From a checkpoint of a small transformer trained on Wikipedia: 2 heads of 64, vocabulary 6069.
Each number is 128 + 24 x the weight over its row's rms, rounded and kept within 0 to 255. Layers, rows and columns count from 0. The size above them is the row's rms in percent of the matrix's.

# layer 5 MLP up, 384x96, rms 0.222, rows 305-321, columns 0-95
size [ 94  92  95  91  88  94  92 105 119 108  76 114  91  90  95  99 100]
[[111 142 147  90 139 144 157 107  92 151 112 121 147 119 109  94 141 142 142  59 131 125 116 141 114 124 116 161  75 169 137  93  94 179 132 116 158 139 169 178 142 117 116  95  84  97 123 149 120 139 141 161 121 150 138 150 114 102 111 143  87 100 117 122 139 135 144 132 120 126 111  89 125 150 116 118 159 141 103 146 143 148 185  99 125 147 146 137 148 136 122 100  99 103 145 120]
 [123 149  86 182 101 126 151 120 128 137 111 106 172 129 165 118 117  72 116 130 153 142 146 131 141  98 121 113 118  89 129  50 122 135 124 159 167 133 130 132 166 104  99 144 101 102 134 144 150 135  97 103 101 128 181 132 103 120 155 146 140 132 125 119 120 135 103 103 181 155 153 118 131 122 121 110 103 129  84 131 100 131 134 147 112 130 159 142 156  87 110 104 156 126 105 134]
 [109 131 128  98 116 101 167 156  86 137 120 100 149 142 133 104 145 130 129 132  75 173 180 153 125 102 146 124 141 119 104 143 103 140 124 142 139 104 142 146 146 141 151 133 119 117 101 118 136 118 146 110 109 129 124 121  89 146 126 130 158  87 130 140 186 115 174  99 149 128  96 113 104 122 111 147 125 104  94 130 167 146  73  64 175 151 137 109 140 108 128 114 165 135 154 117]
 [138 144 127 136 129 130  94 147  97  87  74 122 100 124  98 145 109 151 150 190 140 125 125 122  93 139 134 144 135 144 111 134 129  92 131 126 161 156 140 116 104 130 143 129 151  85 175  89 138 101 121 159 115 163 150 123 107 118 104  77 161 123 119 131 177 124 104 135 149 133 133 122 118  98 106  97 102 102 121  84 141 113 159  64 139 146 145 128 131 114 143 160 109 141 161 153]
 [ 94 137 158 165 103 140  88  97  92 115 169 164 142 113 115 117 132 196  96 102 138 163 110 115 129 140 109 121  95 129 138 155 118  96 128 126 134 158 146 122 114 127 104 129  97  87 114 149 125 119 142  97 112 162 100 136 133  74 165 112 124 116 163 130 141 143 142 140 138 130  90 115 135 138 123 129 113 143 121  92 126  72 190 134 135 159 162 134 138 126 151  99 138 118 155 157]
 [166 131 100 100  97 133 170 122 118 170 133 119 140  87 138 137 103 107 164 109 130 143 109 129 128 104 145 125  88 101  93 142 134 153 152 139 151 133 125 129 154 151 137 169 102 161  94 128 134 160 136 114  95 153 126 164  93 143 123 141 117 124 113 148 145 144 110 124 169  49  65 101 156 129 123 102 173 100 124 150 137 135 143 113 111 124 155 139 116 152 119  90 118 109 138 116]
 [131 122 144 162 132  71 133 102  92 125 140 100  88 141 101 146 142 135 114 107 117  95 120 158 120 163  67 164 139 104 102 160 205  86 127 148 139 136 127 138 150 115 146 119  94 148 109 142 166 147 137 123 126 154 167 150 102 112 130 136 155 107  96 113 161 105 104 138  97 164 106 132 132 156 116 121 129 155 111 127 134  99 103 136 110 136 140 122 137 118 150 117 116  96  88  98]
 [100 150 122 142 126 158 113 119 136 132  71 130 108 121 133 147 136 122  79 104 114 130 154 149 119 147 143 143 131 123 121  95 114 136 113 187 154 100 148 160 115  92 145  90 128  96 108 136  93 167 187 125 103 114 174  89 158 130 120 162 156 152 161 114 157 120 118 141 171 101 135 103  98 140 129 167 153 153 100 119 126 158  87 130 122 152 140 126 114 130 116 124 145  98 117 162]
 [144  98 127 127 123 131 120 129  62 126  90 155 124 111 124 165 145  78 104  90 122 125 121 126 112 159 112 119 138 145 157 139  93 136 156 106 159 154 134 160 158 113 118 135 127  73 105  99 122 121  94 100  94 172 130 168 131 184 115 137 109 131 134 140 117 136 135 159 163 116 160 100 123 138 101 134 119 109 138 120 141 124  87 146 140 183 143 133 170  95  86 140 120 119 127 119]
 [106 112 128 152  94 144 103 154 119 128 116 146 138 140 142 178  95 140 126 115 162 166 116 146 153 147 163 142  89 119 112 122  91 138 119 164 183 155 123 143  60 141 148 128 125 134 119 129 108 149 175  80 106 131 108 102 127 122 130  88 178 107 150 146 137 146 164 127 146  92 122 135 147 127 186 109 111  98 105 144 125 125 120 107 116 119 140 115 128 111 114 115 166  89 124 137]
 [147 128 105 139 131  82 128 126 108 145 107 145 156 136 159 122 106 180 161 150 112 148 117 121 141  83 134 146 104 129  90 100  97  98  92 153 116  70 109 113 142 113 114 127 113 121 199 135 151 147  95 135 101 161 112 131 148 147 112 101 118 158  95 147 122 145 127 170 161 149  93 133 131 101 157 125 144 120 134 132 106 167  87 147 118 167 145 129 157  98 148 123 126 119 112 111]
 [172  94 147 118 142 144 106 177 161 107  91 117 155 151 114 133 108 135  83 116 143 152 158 152 111 102 136 107 107 125 141 154  98 138  95 134 140 140 115 129 124 110 130 112 133 147 165 125 118 135 137 117 110 158 127 125  88  82 101  79 139  95  86 172 154 169 144 116 117 134  89 120 120 129 123 129 122  80 122 142 146 153  83 105 103 151 159 173 147 116  96 110 136 128 155 156]
 [125  91  75 112  84 139 174 139 107 116  96 130 115 118 122 152  91 134 128  95 166 109 124 173 129  73 123 118 174 130 102 128 148 165 140  75 114 139 136 168 123  90 122 160 138 152 115 119 171  94 159 108 120 121 119 153  98 140 114 138 118 116 118 139 173 133 143 144 131 152 131 125 122  89 154 120 110  89 105 110 131 118 149 165 132 161 137 113 131 139  85 125 142 123 151 109]
 [ 86 108 107 139 115 144 115 138 157 187 121 167 117 142 163 160  98  94 116 121 118  92 169 113 129 166 152 143 117 131 111 141 136 125 143 141 113 156 143 145  94 124 103 171 114  65 119 108 164 129 134  77 123 113 112 124 120 130 112 117 139 111 117 138 135  86  83 129 155 115 121 131 121 131 170 104 132 105 142 153 170 154  90 130 121 148 134  68 103 101 121  97 143 119 130 142]
 [163 120 146 131 118 119 134 148 132 157 144 110 105 161 114 124 105 140 107 129 161 150  82 146  91 150 128 148 173 135 142 120  97 162 139 119 134 125 130 156 159 113 107 140 145  90 131 126 124 134 162 106 117 113 165 136 145 147 119 109 137 166 126 159 131  72 106 104 108  87  96 103 165 151 123 108  99  53 104 136 119 145 141 133 117 133 144 127  95  83  75  89 149 130 139 118]
 [127 123 147 153 148 147 106 133 112 120 133 143 132  86  62 112 132 126 120 101 100 163 152 156  91 108 116 145 148 137  93 137  99 125 155 152 166 137 139 142 135 121  98 133 132 104 108 179 170 147 123 118  83 138 139 142 158 131 137 119 151 128 174 140 154 109 141  78 121  81  85 102 168 127 117 157 155 116 157 116 124 118  88 132 103 147 134 124 106 131  89 124 147 127  79 145]
 [ 90  81 132 100  90 135 113 136  73  96 128 149 104 118 112 148 121 123 103 128 152 163 170 137 114 144 133 130 119 177 111 143  95 126 146 190 111 111 125 133  88 124 128 128 135 133 145 107 110 112 159 132 106 136 118 144 144 126  84  97 174 142 170 151 171 122 186 145 149 158  83 144 138 150 129 125 155 124 124 143 115 123 135 152 114 139 137 133  92 114  79 149 137 142 144 131]]
# layer 5 MLP down (transposed), 384x96, rms 0.22, rows 305-320, columns 0-95
size [ 87  97  96  84 101  85  85 104 109 104  73 109  89  82  99  90]
[[137 113 132 146 130 128 133 107 122 174 117 148 143 132 103 163  76 142 189 128 168 117 103 163 152  76 124  73  71 124 109 140 119 125 190 140 118 101 132  93 175 108 131 135 130 169 116 102 155 131 114 137 137 105 107 139 157 118 109 127 119 125 126 137 108 158  79 116 106 121 100 130 127 119 115 133 146 116 141 131 161 132 131 157  94 129 109 125 123 107 167  95  97 143 148 134]
 [147 131 169 131 136 128 151 144 123  92 129  97  98 108 121 127 113 128  94 152 138 123 128 143 115 106 107 125 160 129 106 131  95 141 132 103 150  91 156 154 123 140 156 157 175 165 101 135 120 103 171 139 152 157 124 150 134 138  87 151 118 114 130 137 141 132 120 121  85 156 113 154 159 140  96 103 111 100 163 137  97 150 126 101 124 129  60  81 136 110 200 106 116  99 133 137]
 [137 128 150  68 107 141 135 110 133 139 119 133 131 108 111 143 139 115 105 152 108 154 107 188 100 145 155 159 121 132 140 159 127 120 133  83 161 103 126 154 121 167 144 101  88  89 170 110  97 121 140 148  68  98 133 139 109 197 134 140 125 148 128 128 154 117 118 141 124 137 133 107 150 117 103 151 118 150 116 143  73 130 127 140 150 128 148 145 108 148  72 128 145 135 100 102]
 [143 120 123 101 103 121 125 138 146 144  89 129 145 129 162 114 125 113 136  98 121 112 148 133 125  98 110 143 134  79 138 148 110 145 129 125 119 131 104 156  88 137  90  84 134 142 111 126 122 136 144  96 171 137  95 115 158  92 189 127 101 143 137 148 162 116 111 131  89 160 140 183 126 158 108 158 135 140 130 169 117 149 129 184 132  84  76 122 170 100 152 106 125 130 132 109]
 [147 137  88 129 142 136 144 157 155 157  93 145 135 157 138 136 105 105 157 136 131 126 148 150 110 146 131 107 129 112 107 133 125 141 155 111 136 106  61 124 108 119 168 115 133 109 151 132 125 166 125 146  89 112 147  86 138 145  82 127 107 144 122 105  96 141 116 112  94 133 127 146 128 120 199 154 131 115 115 155 150 164  74 108 121 103 112 124 111 146 105 195  97 124 103  95]
 [ 82 120 114 102 156 115 138 112 115 148 110 124 128 172  70 144 123 162 123 123 117 143 153 125 104 118 134 162 158 117 126 107 158 139 148  90 144 121  84 101  60 138 141 113  90 158 127 166 111 133 143 142 123 161 142  95 154  98 131 106 150 119 136 145 183 127 109 144 135 125 141 178  85 130 141 157 121 121 139 148 121 138 158 114 144 139  69 136 135  97 134  85 121 123 133 139]
 [134 117 132 105 127 166 140 149 137 154 105 152 178 130 126  96  90 130 158 172 145 170 133 124 157 137 161  89 119 155 134  94  68 155 113 117 115 120 127  92 124 119 133 150 165 109 144 113  96  94 118 142 143 127 101 100 150 126 129  99 121 162 186 129  98 144 134  89 117 118 109 116  83 136 123 115 154 109 122 113  94 155 149 150 155 107  94 126 145 129 107 160 148 161 150 113]
 [122 102 120 167 142 129 126  86 121 118 126  89 130 198 135 126 161 121 127 124 141 129 110 161 136 175 129 118 134 129 104 127  82 143 159 148 169 142 147  84  99 103 112 129 147 124 181 115 150 126 149 135 122  88 107  78 116 147 164 134 109 150  70 117 161  91 131 134 103 158 135 111 129 136 134 164 145 121 113 117  59 116 133 124 120 141 129 157 137 118 117 127 103 137 108 109]
 [151 118 137 141 156 143 115 108 102 154 176 113 174 115 122 154 140 107 118 134 163 124 131 124 103 132  97 108 161  95 148 159 144 113 128  95 170 135  91 117 152 114 132 117 117 107  67 136 113 110  90  96 123 129  70 122 151 168 149 143 113 111 138  97 147 197 118 120 147 129 139 101 131 161 128 142 105  92 141 108  74 145 125 152 157 138 102 130 155 130 140 125 105 156 127 136]
 [110 144 137 113 135 160 164 104 108 107 132 142 109 100  89 140 103 133 137 106 126 125 121 103 144 111 110 131 134 152 103 105  92 144 123 138 146 128  93 113 126 114 118  90 148 154 146 129 109 120 143 182 133 132 126 106 138 181 152 114 141 131  82 138 163 149 159 107  97 103 121 145 172 182 129 113 194 150 160 145 171  87  98 115 125 141 135 162  85  99 140 134 143 116 110 109]
 [116 127  90  92 151 155 167 114 162 118  94 126 102 149 105 156 170 112 150 116 134 121 114 116 140 139 152 116  95  99 152 135 150 101 159 137 142 159 164 182 124 101 139 122  93 135 138 111 134 142 153 121 180 160 120 138 138 133 111 114 131  87 140 123 120  77  98 137  77 160 146 126 159 128 102 126 129 116 138 140  72 133 157  88 130  90  89 137 112 146 116 125 107 128 147 157]
 [144 154 152 138 144 132 123 123 137 161 129 118 135 124 172 138 132 107 165 126 169 120 149 146 104 134 100  81 106  90 159 115 103  97  93 128 124 110  91  89 104 134  95 129 105 136 165 118 143 131 109 148 172  94 127 106 140 145 129 116 123 133  86 139 147 123 111 136 103 159 138 164 100 147 138 160  88 143 161 148  81 131 112 152 167 115  97 127 151 146  58 146 144 118 124  99]
 [123 152 148 127 112 126 120 148 132 159 126 130 105 174 153  96 159 102 122  95  97 150 129  99 106 138 113 210 102  90 144 140 120 121 124 170 148  91 132 126 128 108 113 127 126  93 162 134 119 165 172 102 131  99 139 112 143  97 105 136 105 133 132 166 131 138 161 133 118 129 121 141 153 120 110  97 122 101 118  99  76  98 101 128 152 126 152 135 153 149 124 125 183 157 107 164]
 [151  95 156 147 152 130 120 116 140 146 107 178 142  97 122 114 123 181 128 179 108 101 126  95 181 182 125 144 133 126 156 108 130 143 132 140 145  68 118 114 137 130 121 120 140 145 104 105 102 133  83 105 117 136  70 100 151 146 157 124 137 123 109 105 125 161 120 160 138  87 150 135 136 130 132 119 144 145 131 142 152  96 136 141 128 103 120 101  83 155  69 131 124 128 127 150]
 [101 110 138 113 121 163  91 159 166 166 149  95 133  90 113 139 133 118 115 121  99 127 152 124 134 129 122 120 134 101 130 138  81 131 147 147 184 108 121 101 144 123 134 138 154  88 122 170 141 167 140 104 128 133 173 141 134 123 111 101 129 118 130 170 122 131 178 141 149 102 135  86 169 158 139 126 118 119  96  72 139 139 133 125 118 129 131 127  68  80 112 156 102 125 110 157]
 [139 162  97 122 118 131 162 116 170 122  85  71 105 146 140 123 165 163 131 154 102 136 131 163 166  90 132 127  89 163 140 131 116 120 181 126 111 108  94 103 133 127 136 115 148 106 132 148 157 143 109 146 179 135 132 161 119 123 137 126 124 118 140 125 100  86 138 131  83 104 135  87 135 117 151 144 166 113 162 151 129  52 134 127 123 121 110 121  91 112 130 142 134 130 121 134]]